{
  "n_layer": 9,
  "activation": "gelu",
  "norm_place": "pre",
  "rope_fraction": 0.25,
  "bias": "all",
  "init_std_qkv": 0.0268,
  "init_std_up": 0.0268,
  "optimizer": "muon_variant",
  "batch_tokens": 262144
}
Each number is 500 + 25 x the weight over its row's rms, rounded and kept within 0 to 999. Layers, rows and columns count from 0. Numbers have three digits each. The size before them is the row's rms in percent of the matrix's.

# layer 6 MLP down, 640x2560, rms 0.0689, rows 331-439, columns 2176-2303
098:483501483507478479487485487481478493496469474508480490498508506532501504492477487454468464521535470508554464503469532518514527501456464503494501489499471474501501504495474434532451531500488472467499476486476471530531484498485510518499495528528469513513442495453470544517502473486522547514477500525465500454514500493527475505512501467503506516515485479516470465467560554491505482520515
102:497458476480543524522503486484494504507461516500510489473528527493521513464500518503467503491498505496511493508461496522549530513521524495494521511489514527475484450483526488522484508503518516512543494464535474514517515531458470519469520496467489522511466518513496537485505470490485515556488496475478490508476523466512511553497489510483521506506473501454485539522510482487491468500521
097:465462526476454479469467502522529488452505513450488478567503479463489532505485536524522452465500456489531489490513526520546454494506473492463521504506494487532484494480517504480491480516416482535516533500532527497507548557473517511489533479499504558476485512485473523520508518486456486531496469498480510512482501469461500492492520566501484548482537498468498452495520493481506494505513
099:498466522537522510482464514479482468498514548497465495511470480476519484533477533496492493451502493508525564481495520505493469494486497478491508503491502466510494503494471509493474509506490518509444503486541505506546552493500503552528513472524495526491495506495500511531474520499476481472517488496504512489543531514524478506465507517517488517537521550507473487493503493485534491529498
099:507455488486528486506508488506457495569505477490501503487497523550449484485462517482501519507486513518545508494493528485544506514473489494455498465522486494485492470464527517489508460493486483567488519520503523526580498476537523513483503480495549521524520536478489534448484543497514497483504561510480484532507486503482458512507491479514474491489507490487528466496488538511513507475464
097:517494500488492482485502497531537533551469513514505503503499499467502488476496510529491501493486485476547509481521521517508478492494538519517545483474496484471459487487508566502486538479514535500502513469470505491476469494444442508513525478512498492506484475509525527476511559532522521536478516518509480516505471492476497471486517536510494478537480543473494519518479513487531495516479
098:509511513519491515476501545486515465484551516521504501495487559494478476509552520500494537476501505513500462491489503472480487517509526490477494498526483506485524519509534455487494491541565506514461481501543528509515501521509517513448509523518531516470503495466538529478540512522517503478548499494498522551503538500511502490513498552479543524499495499499532505539539500499500507476525
099:484485505488504500519536505518505452537519498457476470493482512499516488519461519504524516470516505538473473532451452485484489457487480463435519497515495480497542500506479472481485483548532543479469485462499534496487519509539509522458485523510505508478477502496518533525480561518458534534472518506499510517528489504499450518529524523514507514512493468521519446471508396515492527526484
099:540493509526532500510446476496456482493494512477524521543538486459483493530488473471533506509501491472447527527481479467534546517496507464495477526484508489535479513534462488516510503490503468483487528515446543512481526504497459513495508530512451464475491509512484542494492515520489497460526475504536467489494491506544551509506482442519479502505460485576479536477465533522495524455471
099:535517499519513495513486505499483465468534533499465493521512458499499515539481498500446471550478471471496551509527478486510508497439484506479534472513499473523474466499497512489483496532492537496481523494530516539453470512524469499467512506500496491489483503507522502492489508466453480486448496520510477498524474502510519490503471478479505503518469512500517509495582487512478475508493
100:477492494519471507436475479533473516497508503525504444467528471482474487479515489486472519508523485484491514520494513469528480517493519466542500463524482511511503492509529465479493482511491509512477471506493497507514488521525492482480504482523465507468549533437514482480513485484470514514493500504509494486474507499490501452486513492477497488490472530524449518473500479487551526541528
097:495491556557501528478465523561470519478572485489489536482525535487517471479458501528497519529474518498452525467493509486481488464456515495485551496456490517519483482502514516515545485501504482450488487529451520515457529566501470484522511488476491494513491527544477467497484535511509528484520497492490544498517505525492498563504491517550520494487519482545484498476489481515547486519525
102:494478526525481454514524475512478472479500546549501527513551499536503514547513481516502532513452451492490516504487481528499492472476496500526569459466472521490534563479528500579505521489476505512556496537498482552491474490489508506430505491503496506513521495525531503460514497514526485470519444488489460470463509451483481523475498471525537463483449545473485456527434510476493503441499
101:465500500536512519467462486520455544469489485482482511505492462466477488461525495503494495495517536510532498490471502458522517476482544500500491477547537506542485469525510509495477510517512440481527486493517484485480484552506504514522487513505483483484501494461538479468456534529520484500508478502496559528516504463470518496472469493504483501509490457515539554513504496463495493551498
100:469513494497516498504523478494514460554482478487463505518499482493519491480450501527508497552501491473486540506475493500524502512562473470482508506483513509501513458467422512473529467488481504478518501505545507476521514502474494454480502450540476487471543526518480462528520545510493527518483527498532495490491495547500504490457468488501447494484464464508485508465469447506504493555479
099:456482519496485507547488486493546487416518483474542524505478502523490489498564502457465512515496486524520494476526483502494508474434511450493486439507473509491525512523463492501475483483507520504518531466443518481533498507561500492486486502508511492518533527483527498508474493511458469487490519500514521512493504480469481437480488509504480508492497469506505502509512489538503508493434
100:516485494475504483489489523494531477529507477505471499519491513511530513511419498488480512516513499510515480505507492547511506482428497464534496505465531519520502497481444509501496501493487507514535468487478543505521492514473493526550467482508483471508522480516513487533516548544491544540524485495490488534473521478590487522483461546538495494502497480507505499506476443483484492527476
099:538520486503518469493506490506476490560482518451529505518472440526507482506505499475479456456533523506493534504487530506502468492498517508501528541511508490496533508473445498473476487508530482500457495513472466495503498539494500513485492513452509493488508543519509519504478481516524471481502478530519488538503476492506516503514455466520559505515516502489473506527515480495516493481516
098:500448505485492506515500520508488491520531500492512486484494524528467458514505495460511526494496526499496487510500544461504519478542451508505492535522509532516465496477476488527521520452550534557504503491472508487482545505495528458518524512518502476513529479513502523531521538534487509516512491529509508528497487506501504483515482496495501498498508449519504469484505514517527486485567
100:501499526479485514495535490509508500535510486507517499511507522459492494508481491474479490543440526503485552523503480514490505494489517489524520521501482522461463488504507488510495466534461536489489506463483522493524517512482482513495510515497514548516494535539477486493523461499511499524486500524493469486487526503513501515513527466463468464488543491508525502523485452500483484465515
101:502502487514501502499484499504514518514457485516502510484495486495513521525472487525473439543514507506484480480483496477503515445486506513488482499485480531508490514515520503525509471479485488524492515491469498504543485521470525510522495499493489507480465504518469471534493495484547510510562487504522480454468478488557518489520501526511511546518548501512479472511543517458486502505481
096:486511518490438453514493484509499520467508480496482550507511525500495530520495490505526525465530456523467451491516513486497487508526484548529501470518497502456424483530497492487454525486500497501514485496512476520487464538463493489497528487523507495519503542475505482473496486491525485488456508530523491473518490502488441473491508503514474496507483492545482448475547481480492472478523
101:496459462519502506513485504498499529476491454485514557513498489469525496514531455466500509509504487487506461470515499513517460488502493478477507452501502499528476498510523439520536538516493490508513486464509521525496521535504474519452495482520477515487482554493518487527479513495524483534511483497455496500483425536456497488522465542515504487437488476507490489488522483478506467511479
096:492542513505513525477517541482445547508526479525512499514472504482491508477499491505533504537526506486512469494465488458481491533462520532480560489505548486494493489548526507513459504505484473518521493519491494518493505479486494534498466503506489498472532487494545476525473525505547477484484534507545540468499520481501502485548512442533515493542494530530517458498515517506471462518481
098:514476453455477510484485462500502521532498512485493508515538540547451485481525482491490498453466492481491468505509471465491461519498530451515503517472510511485491468531505510508464505529535510512494471511503490489498522533492472507502498499519469531519482519490471406548523531547547469520525505522538480542520481484514480468512518471452491492534515468499510511504484506474506484534509
099:494501536553498510501468476503528517540520539473491551501494547508550522470486464505518482505522460489519508486530490508478502481539463530521495538496464482510509526515483467471525532499541455486501482496518500487487551490486536470554477507490512533489538544494459498504524549510523440497465499485492493488483506536479472499518514507511516456480497492517514470483522527486482499524521
100:499460514510454468452516499487512507492482505481533470482510491480508517514510498510511502521496495484506498477488471480494491559456518539466483474488462525473544493539482529510476468487536527498495491500447491497472501476552467530494468500534512497508503509491498491521477511489482446496512505497483516543466478483559498506509491485507522535501486512519526500536536472498500548469463
100:482500489498543478501486521510490494477455517502469518470495512488535493540504494543496489489488498478510498539447520479535510479536527454504478524523522529496500476484525493497530501500500501494546465505460536480486515502437500489548524438536495493482488520519511499484539505493464488503517515495527481497522483488492534508494488482445491521505471469492533490496512531460489497487519
097:492502529465520495535523487520504497559497497529493488498491510485507497493514494487434508586511483470488549475474500520526493467516507479496504482502519508486484524497453494492499524494514511452482476524532481468554522442520539494499544541463519522484496469519484504479479500510468515484466492503492488486518475503513489509504574476494544509474512503483504504538502524451479493493473
102:519469485493511510520526475487471494499480496522522509499495461454502500486498524532529523501491460513455508520487501455519502474462482494477485533488497510501517503498516496483520508523510561467466486521559472496486495531541510496487503515475528511527496489519456492509493464487447517528503505492497507486507524547505490504491504458520496473529471546498480555489549554480469488488511
098:471514518486523525493489450499455443469466496536479498493525497509496475508565497504464515530521491499492498454486465532490535492497443542522488524504525554503518489475501487469519541485540493456526482466520473485512534432515490522533546536545545538538526510499499501513508512497532471506484464533461494464510508468520514508495464532488486461509498463502475457503505509453493506510507
101:499490489487439513505502458515525515527512485483514462516500490538489506509516523517513537485527524477478529513529527474476552430479484481489545488481473500480476488512489467516489473504471487512531465531509529512507548467518494504501513494534489514547507525512452462494498536542506516556507491513482503548524503488515517494511467492510507508510515453504497472526499526497498489509513
098:515522521519481485502493529454480517518516486540457470502525541559500463520524485504544531491484534495503475506466479510460445469517529482487488480488506424526515545497524496496518419502491490511498487494510486493501477515518490492449515460480523488489501470473523492516444505483487520488516496489551512528490485514503493531499551505519493513464532460506484522533484504457510465529499
099:534507481482495512494516559468506491508483480515444507493478500535472521505474513474487507508517525484481534492483538506491455518524485503508530508485469483526480505519510462481520486481504534488530495478502501523494495462495515464477504537521447515514484503511536535502479488465511490506552506513450484487504554531484509515506507493473463475477508487515524517494517477487447518484505
101:526521500496514511513511480483466502468446506470457539523515483502482537532495478508515516507494477518534467489498476513441522512512524541510475517484516488505533476521502507511515456458514550532531559481543518519523497501461509500508510481509506509499488503478498499454515501519492534470456494508516539506496469491508543461493496551480541492526499493515479484491542532488512475505517
100:449489554500525514496537470524478473497481496464468541536486488495514516460485498510533500520493523571572519497476517468523498485478509503518507506500469495499461520500445537533533499507495495515459462477469519509483476493510518503513457514514516508463509485528514527502496538492474455532531518561498461455489493550465469498521498452480528509515510468496504506494485510498516517500474
101:518488515524462493497529524491503506501511468508519521487486490473501530487527519507496496525502518558474520494519522496518493527507503476489456514500476449503536473490493538520502524519507495515467486511532491483471524481521519509498509515481524518504499475495479483427488532497512509476516476492528520518508464473470516504482521508522521519527464476497508541493516560464473539519540
099:485522490519486497487498493490558482498485511491519509499467489479481485532495468468489495459502518483498505484498510490501481520492494500526468526454515496525501492504448482496453488462511479518476511492512544481518554490470515485511469511490530483510516533477503531440510498540523539535451499498464475513455520529514446512511538466466523532465510470507502468485482511482454481518561
098:496530491497474487443504539486522520486485477482524476523499493476514533478518527478503507447500479540479514535512511467536494473484540512504493488554497492504492508445467503490473516492491537555466471503505442466498488511484511479514511499514514493522500469496523526466480549465515509510481508470491495474482535512514499526442487516497462503473513501491486452475475445457502507510477
100:466517509508495476479552540494479529525523512519464486478477543504477492531518469471525507477545538452478487476516493514483520463543460462457508517479505560498532520487531528481501491487514491491521525528507485532517510506516503464508539528490489465504475490530494472496513487490464508502497476524503512480520488445489520478521521500500474470525479493528473494486501461512516476453506
101:498488504445487502494520505490483445472496503531504525493497521500517521500516461442442489528518483463508511502488547543499485531483498511523476524494517534483483526507487485477491511484465519481490497497513514526523512561504486481487500497522509490483530459498459522477512512461486505453484495462484519495487440511458527478498502500504466512515437477522518488518474515487518452455496
098:518537502521503459501524516515485511520512456505447526517490484512524512537528513513536524507507474531508489481495467467513478485535499453494525521473547502509510480522491484526489537522506491472524499485504502516496515452499484458497504479475473496531533498501447524506508530501468479512517517485459524509501506470494474492501500508531491498505527519475480517511515510572503510522459
098:522496494441487521512527525473516526456506514502511476521485512499478490462513500490524487497575506497491520502518511501492507484490497482482484486498497498478537530508480505535520461533479532492489534484472471491499485502478487521510504514522474489523486478495495509531465482494489485512510501534491482502461503471488535522449531492508481502509518529517513468507501527512514490466485
101:447491493527494477494513505504493496529502543527488514525491522549503497475525512482491500505495543488487524490523489500521497485512477532464514488518509548540520483515496497476480491508534495469506462462518510524512499441488511514490488492496531471505497475527540511500521519541475497477505487481539522486493529478479506555481532492510521494500514511543495523539505486504500510473498
104:493500461500524474503481516511508493490477517521495506546481491533488473540481532486526498484534491481482500491471480499509526463462512507538483505525477451510529513515507526505513521516543492488462482468517513460517533523511487523522541494457530524512443525490519475500529490497499500474490499489519533506501531491472544544489483505526487487446519475499493511496466523492516549464505
100:466480465496523463453498511494538498465481511496486527524494479506498445514524531497487463531481488463502540465484493478514470489469469502529536473523508516473491502494507486512448516445560506517461552499513511536498487491490465502481486526551501538522487495530528536526499503521480513502488473492461476458523529498506530518496546505467455490573470510475508501501480510534507496477524
099:509513551475546562555534477501517523497488485509486503479458501521505509517485512504451512472531509471467524487501509500481496504519507503542444484519536466529457499505496489510541513505482489517518494508551447490529528486491486545505489526508515530481476533500517479502509532517449543514552478515512530506483526487471513535546520474540490510529511502488478504543508512469498516519478
100:506465511527478544525508478483481522526508527530521494490484473476519502514480485494494520486532461444525488480483496517547475516500494498482475524471475470502491538494483489500528471505511495511501496505530495505516491470501454462481536463477500510515460512524502560540501468514441495507470448498438493497517521527510547473483506512496494479491506478480476502485498473493519508493466
103:497548492493494482526505502505528501493510491512514516531475548487557490512500490513510505539469484488480492460487514504525488474499524491505501490498534510509485490536563506450502529511485493540541474475477467475488479481496501518506513519500501505498486498478490502518480466525468518503513513448503502537529505496484444482492508490500518525528542455488473498474445462483568507496496
100:458496457486455541469501497489496537462452473516514501503502532542486491491457511526472489526483448505501562517466496495444476503535517506490565524492491475519474533542468507499480499481518513521483515493505542525451484507527496469481539486474500474461495485495511483507498466466518497498471475443500483501519481518472480484515472514531500553482545507556452477532469446468478493509470
102:571497527497488504496510522533418493537492526507528501475522474519462482529539498487532499524514447522496522473509475500499493502522473457514462531489502489498459494515485508516529468498478467515469498439473543527461460457483502520468503508482464488495505451481490495505521513500488511510512513547481490493523489539510472488483487513539530548499516540475512493458480487492524469512469
099:486533526523479500519501504489521504460510518474480463474553524500518493489480551507480511522535463477523494549503522473490487486502511544528490524503506499486461515534483474512482513507480515558546489516516520478544522512484498518471501504533513487536539495453476564552519522527526513492504554521496527496438466486484523517525489475518470531517517474500504444452499483480515523492480
099:492494495504533502525516463511511528486481525512512496437504494524521500509481506518517480498505508518532529479479523539467510510510488520525466551482492489518466539423549493542521523451487542496510502505530462499507512521534488489470481464501505516459455463451528481534525460506488481491531522485462506492516496527499489498508507539498509521529515559490496521491535532565490531511504
101:481480491499516534490525490539496489504496483459513473466521513536470490490485482454522486470459550507433512490475457523522484537437514518522507498489453538500476443479500477503506531463472517495514551507446512516516502485503512522531501503491509484525436465479532466499509522540542458484539496507524475482438479528513504472507506500502495479507494496466538495478461506532486497463444
099:511499475511495507521502499506494487460511494496510521509540525482456520453486498532471507538540487525455518507484510484503445512485497499513474486516509475497529534485505520510499480502498529529473506477486517520503504499473497439560508471506515479492461492471448491481484497470493482519505531463513509502526490521486495524504527487499465506509484465467498526514475520515554478531474
099:500513519467527500546487460476442503516530540481508512489510544498509522476524501521531473505563517496543503482468477492486499509475494535530480487519445499484512473496500471494484502445489504502509494452474483469435506502521507458487475476531514519523540524473517445500477497539483466505453569507476510467504446469483502494491479484508519496463481472511502498513506463492510494496487
100:492488495506532498487471503502490506522515513501527464487533478528495454495482507481547508488511528541538518456475542468518467493522507528519504470510481497533446512494503486471498498516488546492501488532503477487490510478499466458533502514502496475495517514514498504520549521479485512404495513539519480532536488487499473481481472504517498546493519476496474553491494525479488503494508
102:533463488541473495500483494545502481501551503488502502464484487483521491478537511490548497509484533482482530498517523473498486537457528537521497498508471511489479482525473503526510535480486521507531521519519509453494479495483487535510595528535516458501513470532470482520485536487481532483495538507487533526495499527546475510481498469479527498491503484520497457471459467503521490540453
099:489462467542452488462452483481530444495497503458527534523516536541496529496529485463468508522450510468486504507481504495540495503533518489520475495514500482496552461532507477572526532542503479498464508456542477501509510512506509502528521515514530503499494489555463485474495521473473486461473571482496565528502508492510459469484502502515498481497478494482477469501535496459477485537464
094:471523428499517493491513529544525494490518517461491535484466459509493510526507523482518513529507481468464493491508505446474489471497489536465541511495469515537488501473522500546521510487477487508509499482507461502487544464490538509511499504453495493466483509508537514483437504497472519466496473515493501536489477487559457510519512490498506491516499511498536506515504510482540545497452
098:491464520455472509493479531478554502541523497467462514516535470490488503507479534481470459461500503541518434510534498486528514493480503514496484443527454477514482505486492533555483477510508494524514528512526494498497513494466540504487485529508453521540488462512507470525463507537500518502517474494484516555492489455466507538510506485501538473475497509527487481485500503544498489500487
102:528519495473477544437506539495525491475541474484489489476526478465470507535509513492514511507482499511453447499487480514503539474500546507490499524513510514454512491498509543455509495558491504502543475478525502477547521524489478512524451539507489528492479485540469518464517469576529464496516494502473490508503527479461523513483474504509479472499533461510503520511529533526473491488497
095:480519506531496505495500560481492545502490520499504514518502471494523448498516522503480505455504518498493443497501465539481492547509513530521467495501526532516486519463500526518535519482510474495518517461561538491540557543509504495446499530513507489496485490517499489492534496516503525483523517533503485528486582513512484465512560524516507494482509521512513515493532480468509486497464
101:471505504470505473510497506481467484489504525493478500460481501466543529493501523480505489491496502439514535472507551490463517494516510510485496473524496469566496485497504558518469495478503504505482485509488525499523485456522532498488504543485478522492504509560477470483494551530472515515546533504521462517527463477473483479473496482498465477512515514494513554534500485485452522469505
100:511535527507483511480497513482475513479486500485468481497496475492481486505480492437535492482540496537542480483447506515533506502460490537520473527488501492462470520487529508486490490522486496503488469523490481494510505493480492518498510498527485473518535492458528479512474510495498486526507472526527522511503490512503539511477489502498511515486518481509468484468546473483511499487495
098:533484502492509456506527501531493527481444483514464494480491497518528490492487508445493499481511503466486482525485502543520475488504508507473470503499460494505492507515501496470523484493466496519507510522523480498478482483490520530481520469460511485494495529507548539487547527485498490489510509521525502485505501537521486502527505479498520501530481492508506517503506518486493495503493
099:505506470472538497503512531498520502527514495507526519516485499545557478481481471532518542520485482472499509499505505472501476489486499500468524488492504490510537498510484511507480475536470483487491559511523484452484480505510507457495469520490534478510494481498478541519473558486482510503483530440457542511502473506498472511485527525478480505515508520451476541564474448517468448515511
100:518486521468500454471530514504497471486509476463510473514509489500484512472468558518489548446487471544501509488520561478427502507512513536467508515561451503529518532479530494470541519492554487509485488494506499514477518513504526482513474544476563508427480513525458469527517475525478498498525499485507474488512497489447496559528462494495536464522515491439503480469516481494512458481538
100:535529501479516496520488525474531484509502489507490488500488496476541535483510520485495513540547502473498487517522480475523493460542503450505497504534472481545515517443505495478487437532513471463479499499494506497480512542444461468476448490539543512477503498524482517512465472491500519448528452524491544502509495532529510506476523509515497483497518507440477491479487527512530469487499
096:488512498507512507532512527463513511454508507480515483487487501545524494510517458507448501501477465514457531485500467480502513500552493502520442492459516508501555507507527495470484488499504519525484494562495474492516506493579503471524525496544501462498498519537524480496509517512461501469503481503520538492528509490501468530528514522460490527471494456485477469467523494509485491490490
103:456494490521504508464514493469479445481520547519493517459541554472547493501506501487510534506549470447577503489543506465500521513495485455543488486499507502470496493474518482537491546500518448529485477515501463490521516473490483488502509547519514533525478530489495507504491511499489480536440454501472492496489479507534523488509498475470484448486454489462522525491514475504483516521532
100:500538498528529518525498468476469500480538459488496528504563429484475481512533478492491510477497506531468472529488424532473517491470499504527520490510537464540526499529503510453499495500495536511498510511516472506501520491446547540489460529524496481482517486458496504529503472520458494497513501511502478543523507532525531530488521501509548498505515491473485510489548478497471500483488
098:497497515531524501513496536478502471492458474483491478462454507478474513477499524517500508510550518516484478527495500457443524509528476496519466496512510493524486475522544538493460487459492554510529523447510521523518492481524496552499529494514535480483496473514513494463525508505521468505534496506530486446446516482528494493543493494502509464514490526505520504504508482513496484530472
102:490433466490500479505539469499562487467506541450481547472526489487485497493522480512471504506493495524505514450493475446484525528522505493473512530441477513496461522503532512476503542522488511490527515529521518513506461520523486456490528507474481527522522498545515457512498505482568523472536493497479483477510502476492543496481492526515493546549545469474465478550524513511456471485506
098:509507513458459495492495486498532494486493475478507496469498516511473514480472495495524501494496512471535538498506483506492553520494513471524502455512502491557427544484485459552446511501491516505462483484544505515489495483510533505481478492503507505549520490496503534507547442512462513476527505502493475550494526481483502456440483493485544490498489508488521495479505560496496501471483
102:532477533506497499533467542512497472437518490502514511474483490462493524535467482485490495511522524473443531524519504478504468559514498484457510489473527493468522490466510477510457476528503479496456487484505503524493552537468472515518562518547525464494487532502523456480489463438482478450487514500504498540454502497473463491479489470466495462537520502491529504468486498528507485477526
098:519529486493515506500512523513472488482469556520525486501495474479511490502538563474513500519502493483490520501501530494482477514479556538516451527464481478522486532472478470452586513501494449463485488527521512470494489527515513506526525488526514491505525519513462485509519524478529482525474498436499515517487495488513507518502538507521433465482487537499478532500498472495489504478483
098:517476513491531497476459537493521476537526490441511498538542443497487508454540496457487504505550484527497527513514510512540502463456522503543471505497510465517471513488476544515511536566504502482512497523504503484478498435531535525471517500489500496549501482502516507489468515473491496450522484534503488501474487442548467513520504551520496479501456516478462527525518501507498482492498
099:494474541505513464550495499476512486520503473510475520509486517500500510480509505503456498496485477476507492465522501501512529496447542516558544516524493520467529490482468478509486512525504532482488479506492485481501466552537476566506497508504515457481548543510488525480472517413523539518465482508505520544500516518467538472487499468494483502499532503467474453525479508509468531468524
097:503530486503478517466490534559527485511473477491500472536487496455524531504534486491523465510477532482477511471497539464438543507479540493458529532506477522536539509495550482476505483509524493491505496488503528547494492524502471495475499494496540478527520481506531523509493512524513526470503501519532509488522493497496468517544480482526489520541484480543515508497543580521508498484460
097:527469497466504489510517502531473495495496497515523527484486500475504515504527509488480498475503524513455509534531549491515501518485504520514528569544487445493548519496514516526555458491514507546515496472554456455478552462474502506469527506535526467475518444499508511513513508492513520491507490507511519547493496517514456477502475496493519470520503503512497524482477513457472511457490
098:546516496503490500495470509515523532520485541526459491467481480536538509484550452519489481485470502486506497519497495473491500498526502479515493516524500462480524491472451528500532469498494475503501479535485503497451455471502496497543510465481488481514484513459503513538473515456465403485495482520522495500522496495495541467507493476495543531528465478487506498468525505480551492508512
097:502505482510530487531462493490512500514531503436479461539508472508497469492526495525480475529490510514521481467478482542461484542510509463527503496477472503492496489495491518495481488529513492473481484487537477465533487509491496509499555537537536534499521495531491525525480494511475501497509493514540533513473469473492515480488492518527526460496511504540470459484500508494537505512472
098:494478505522476474475518530547493558519521478518524464524532486518500469544473468491533481512536528517475533490477518532516537482473505507480459507493462494516450552475479508499498512454500532494493532521477492469514470512508486522500455454517494481488492510461493501503489530526528493479500527487523501460502469502533528492540497489463517481512499489468461510497478491477508491474510
099:474501496471534543496464496514507507543530477475467484488506491537480464534514506459506434468505524526551505505537479497442499535525458555542510524496476488536558503478484443477483515540502497486520479490492564492456504525532491500544487554544503502552523505494507445510507499463509524530454475417499488477494468517449469512492507522523538501448490488526521461533499519506521459518489
101:521505521453548549528508535518546471506485476507488525527474490487451502500523478454469525501507545497480515471527438509485442476477516457516460488542523514503495492502468522458459467537496512520482517515503499562544495527505515481480517499503548504534494526520469526500461463513521518503521517496524462536550549525474492479524462515527485492455548514511508466486482498508517489503555
096:498478512490501474484514530496499505532548473506463487471532487509494498489522479480484461472498473483501511523463457514499452469537488502506506526512498530520538516495493498524514491478503501521500487519499565518517480526499517471485532488523465485519467511506561547492507465516495521496551536506512539470522560478515468478428506504523530548525473502465506491518507483505503473460479
098:482490473498520492504525510517522478521497485536448479508461535471489490492545521488504492515514501516492489486472503494443490510491482505478482506468508486456468476537481505534452515502479482478485532526514523458474522516495487529528555529496506511512509503533508506556520501495530529470532472429438487512471509514497470507465506511485489510500504486502456484500499474527521516475536
102:461530540517475496516457529561521500460487490477564499452474500498418506493488447569514505485489487488552468462497473467523469521511534505466483470493547487510492474496507524490500468480504458481448503513487473469525469513511522510526497503487471509564495504554493457484474499515500511522430482502519472475520512531510459451518560466484514522497507525524474494499526496503503534496511
103:492503538500484496539531503479500522508525494498464524479506505532515534528518491482488518490492484510489482507493486510448520506514453490469565565457498540519438512462496525498482506533503492495500526489470492498511529499504537525497500464459554488482533498475536484471441491533479498491470477481512529502474489514496455523552508507530507489499510479492521483471532530512522494492487
100:541477508513515500523517480497485485526535504483532525544491528488499507476487487509498492520503559487493499516492497506462493447542524526495493514515517494471526487502471491502484516473492518486573517477462517503518523488475475504498486532505493487480501501528478542510522549514482528502479514486484502517448515495500521437533473467489525452534504513481499537466540502493499481484528
099:561539469474470484470494516505520509531490512473510491506498509487543514470524474507473512504476480511497487479500522533467481505524475468491518487517496500481496537485472473485496554451477523535507489498520533512487535510522489491465492467465519512479498506476532485492513473498470527548481537475528489500470506476486497557491497508519464539516474485474489505540467498512518469483531
099:460499491483469514519464528515493461454498552508480490460500495531501506477508485523517526500449501498492535498482532505536498465512528476461494473513476486430541530476470514504494498487480464488462522463488484508518529495525477519549495470485525523524512514499505522553472514491526495502450492525500515527514536471520486546501487528565492489496512498490470565500519477516466498506497
102:487529508490512551523496519513493520482499523508497515469519521518483511457525536489509518498508536503510498470496519512472514512486478493456510483497497537506529458492505533446469480550524543516511500501473518516512461473439490489539508515513540485492520471523495482472491503518533457437497534508481518490479506464486517513475497497534501491475523533532517473428490480450489506515523
098:489509482485519499512448535536511507518509522480510502466501456469488532529494534518518492466531537498457467505520558494507441520500477473485477517528465497532476524496503498513516510479497475477482483494547525545480511488567526490545569518510509455528505522463495491515509514494485464506439482541483476485513514504531504533550490509505503494470469509517476488504520512542534511487457
099:513456462503492494494476488515457464471521522530501524504512527447489469513495479463498524531494447508494508485497478498490536493518505498491530502505524507514476519520495507496526433502477507492489481501460472495475512477565478510524553494449481500533464501489464485481497480487478506504536419474493503503492481487504464491480492538499538553519494421507437512524522501479477562479486
101:498493476479507511513462486464502501559486495518535478525482495560498469511517463533562490513486521474488476484504475503458493480522512501527451502512508486490496477499486528510491489511509572543472504503484520490520434504454516523466494504513518508504479514483505508497487470449473514501502472497495508501489501527526457488507557520488467508473523505447483519525516470536505486511484
099:490452474483495535516484470473472483482485506486503505464509513513548455517447470496451527534493511533458498515524505466493489445517487499500488498485485548516485527526512545477541513512517462537494529474516488492489511512504497490468523532522500471488502478518520487489492454499525490478530504479482513456528472488485555522516527476497448504539519511497475521496513520493488517502535
102:481488563502479512487493485472552479464484511503492525469465480469477506504458505491527539498506475527510522519447473498516508503467539491500516487484512504486484486483535489526476496520512544530489480489550523501532521499527467483512455510468448496468515462501549485494479511534528513476470495502455509468470502504471491469482494504538534494520493523469524523504508483482492466540517
098:478500514524505470468509486489500506493492521507516525512479539504471468541526491505488527480476479514500530503518512491460500526551487472458504517516478484525471513472484493492509511493494471530497524540520523499514505524501506525531496463528496501513549538494496496480464486508485521506533506522493524489532506481509536452484502521500511492507477517514520494547511523467478506478495
103:500489508507504516509539525496529508492530539493477500441496519509553524533492538495520513485439497485473499458495536467533483440493488516523461498499494521505474510476477483547528481488480504445517467519521524528514488540499483502591484528521508450483484484477510486510485514483508522546503500514485487515487462489531485498508476483527511493473509515460539543492543478462468489532480
098:470492465498522533476477440503486508450458489527543510543498491518492466503497520518517476489504506524520523554478460493541498510503503542491479500507480483487500484508499469512534530498496493507552513496499516458516454526482461505493473469453513543551453512481490441489543489490469501524475474465499495463514500532529523527524460493479546546495498462490455491456508559446495500518478
102:488513502498520548475506467516524513477508485512462479496460498495511534500475481513525489554472480550491482477517505504527506526501491483536474513536482509510516482521479496459498511469498495501465446514471500516465529488548467549549508467494466537487519474509472505525486548500513455516502526525493542518491511490516483510511495495489546516531465477505458512469524493517521541492495
100:530498474494492508501512517554484519460529494487488482491505500489513499492514484474501521514525485503477502523462503514498509515458493542502503551481478511552487510536515492480502549500496483557479490476494454499475521468509486517506533511560494545481504530459532505473495520516485526477518460476514463489517493520459507497543512494479547517540506503507476474531507554533486480524509
101:504530498499512495508474504508543518508506511509472487494512478518469478495488535470501467511517469500466521500513491486512506498531507501509494507549523504496512472502512509527500524454511533515480478455503480489515540462448496481506539466499548510526504490517483494473563464541495510493505517547526502487451500479527499452501505509537501465512515492489510512514504456509540474509500
101:486487501490514526513468481458563497499514503475542482551487469495471521498481512472423478474500499476510526534508527477522499461538492499441482469489487482496470507475513500493498560475472499519489500468518486513507479506525487502486518462504484467534495518514493535519472504516517493502524513482514504504489497425512499481559532515524548503496473513546495525501549498523473477483468
099:516493507536538518501532493505463475515483472427505521531507536468464520520531483529450491540529474491494576510458515483496509507454526498511442461467508520484477539528534517503497491503506482475456499528505465475508500549539493476548456485516508494472509521477479505486479498512520508523557495503492525504512493541463522505483502514456494501474533475486491493540539541524473478517491
100:478492526520553493514496468493559539479528532519474473522522486495474486535516513522495533490478513513524452498515474511513500467517476487468504497496512487458546473493532553539472494477505528516505523467524493512490541480510511549469513472502516528505507542466469495472472510489487478484506517497445476531504529509552483477490473469517507464536533514485457530508526519520471499538511
104:471516528523516443487505452562548485481517493477508508456495518498486497504506517495486512504518479537511462465510505537468474492475466506529509447504473498540505518524472526485459526539467507513484501477492480469529461531499466526484490486459486497502467519513520508496516538503526450520508515486466555509506470479477449523532492510500520553478508497489463502468483461489456519542454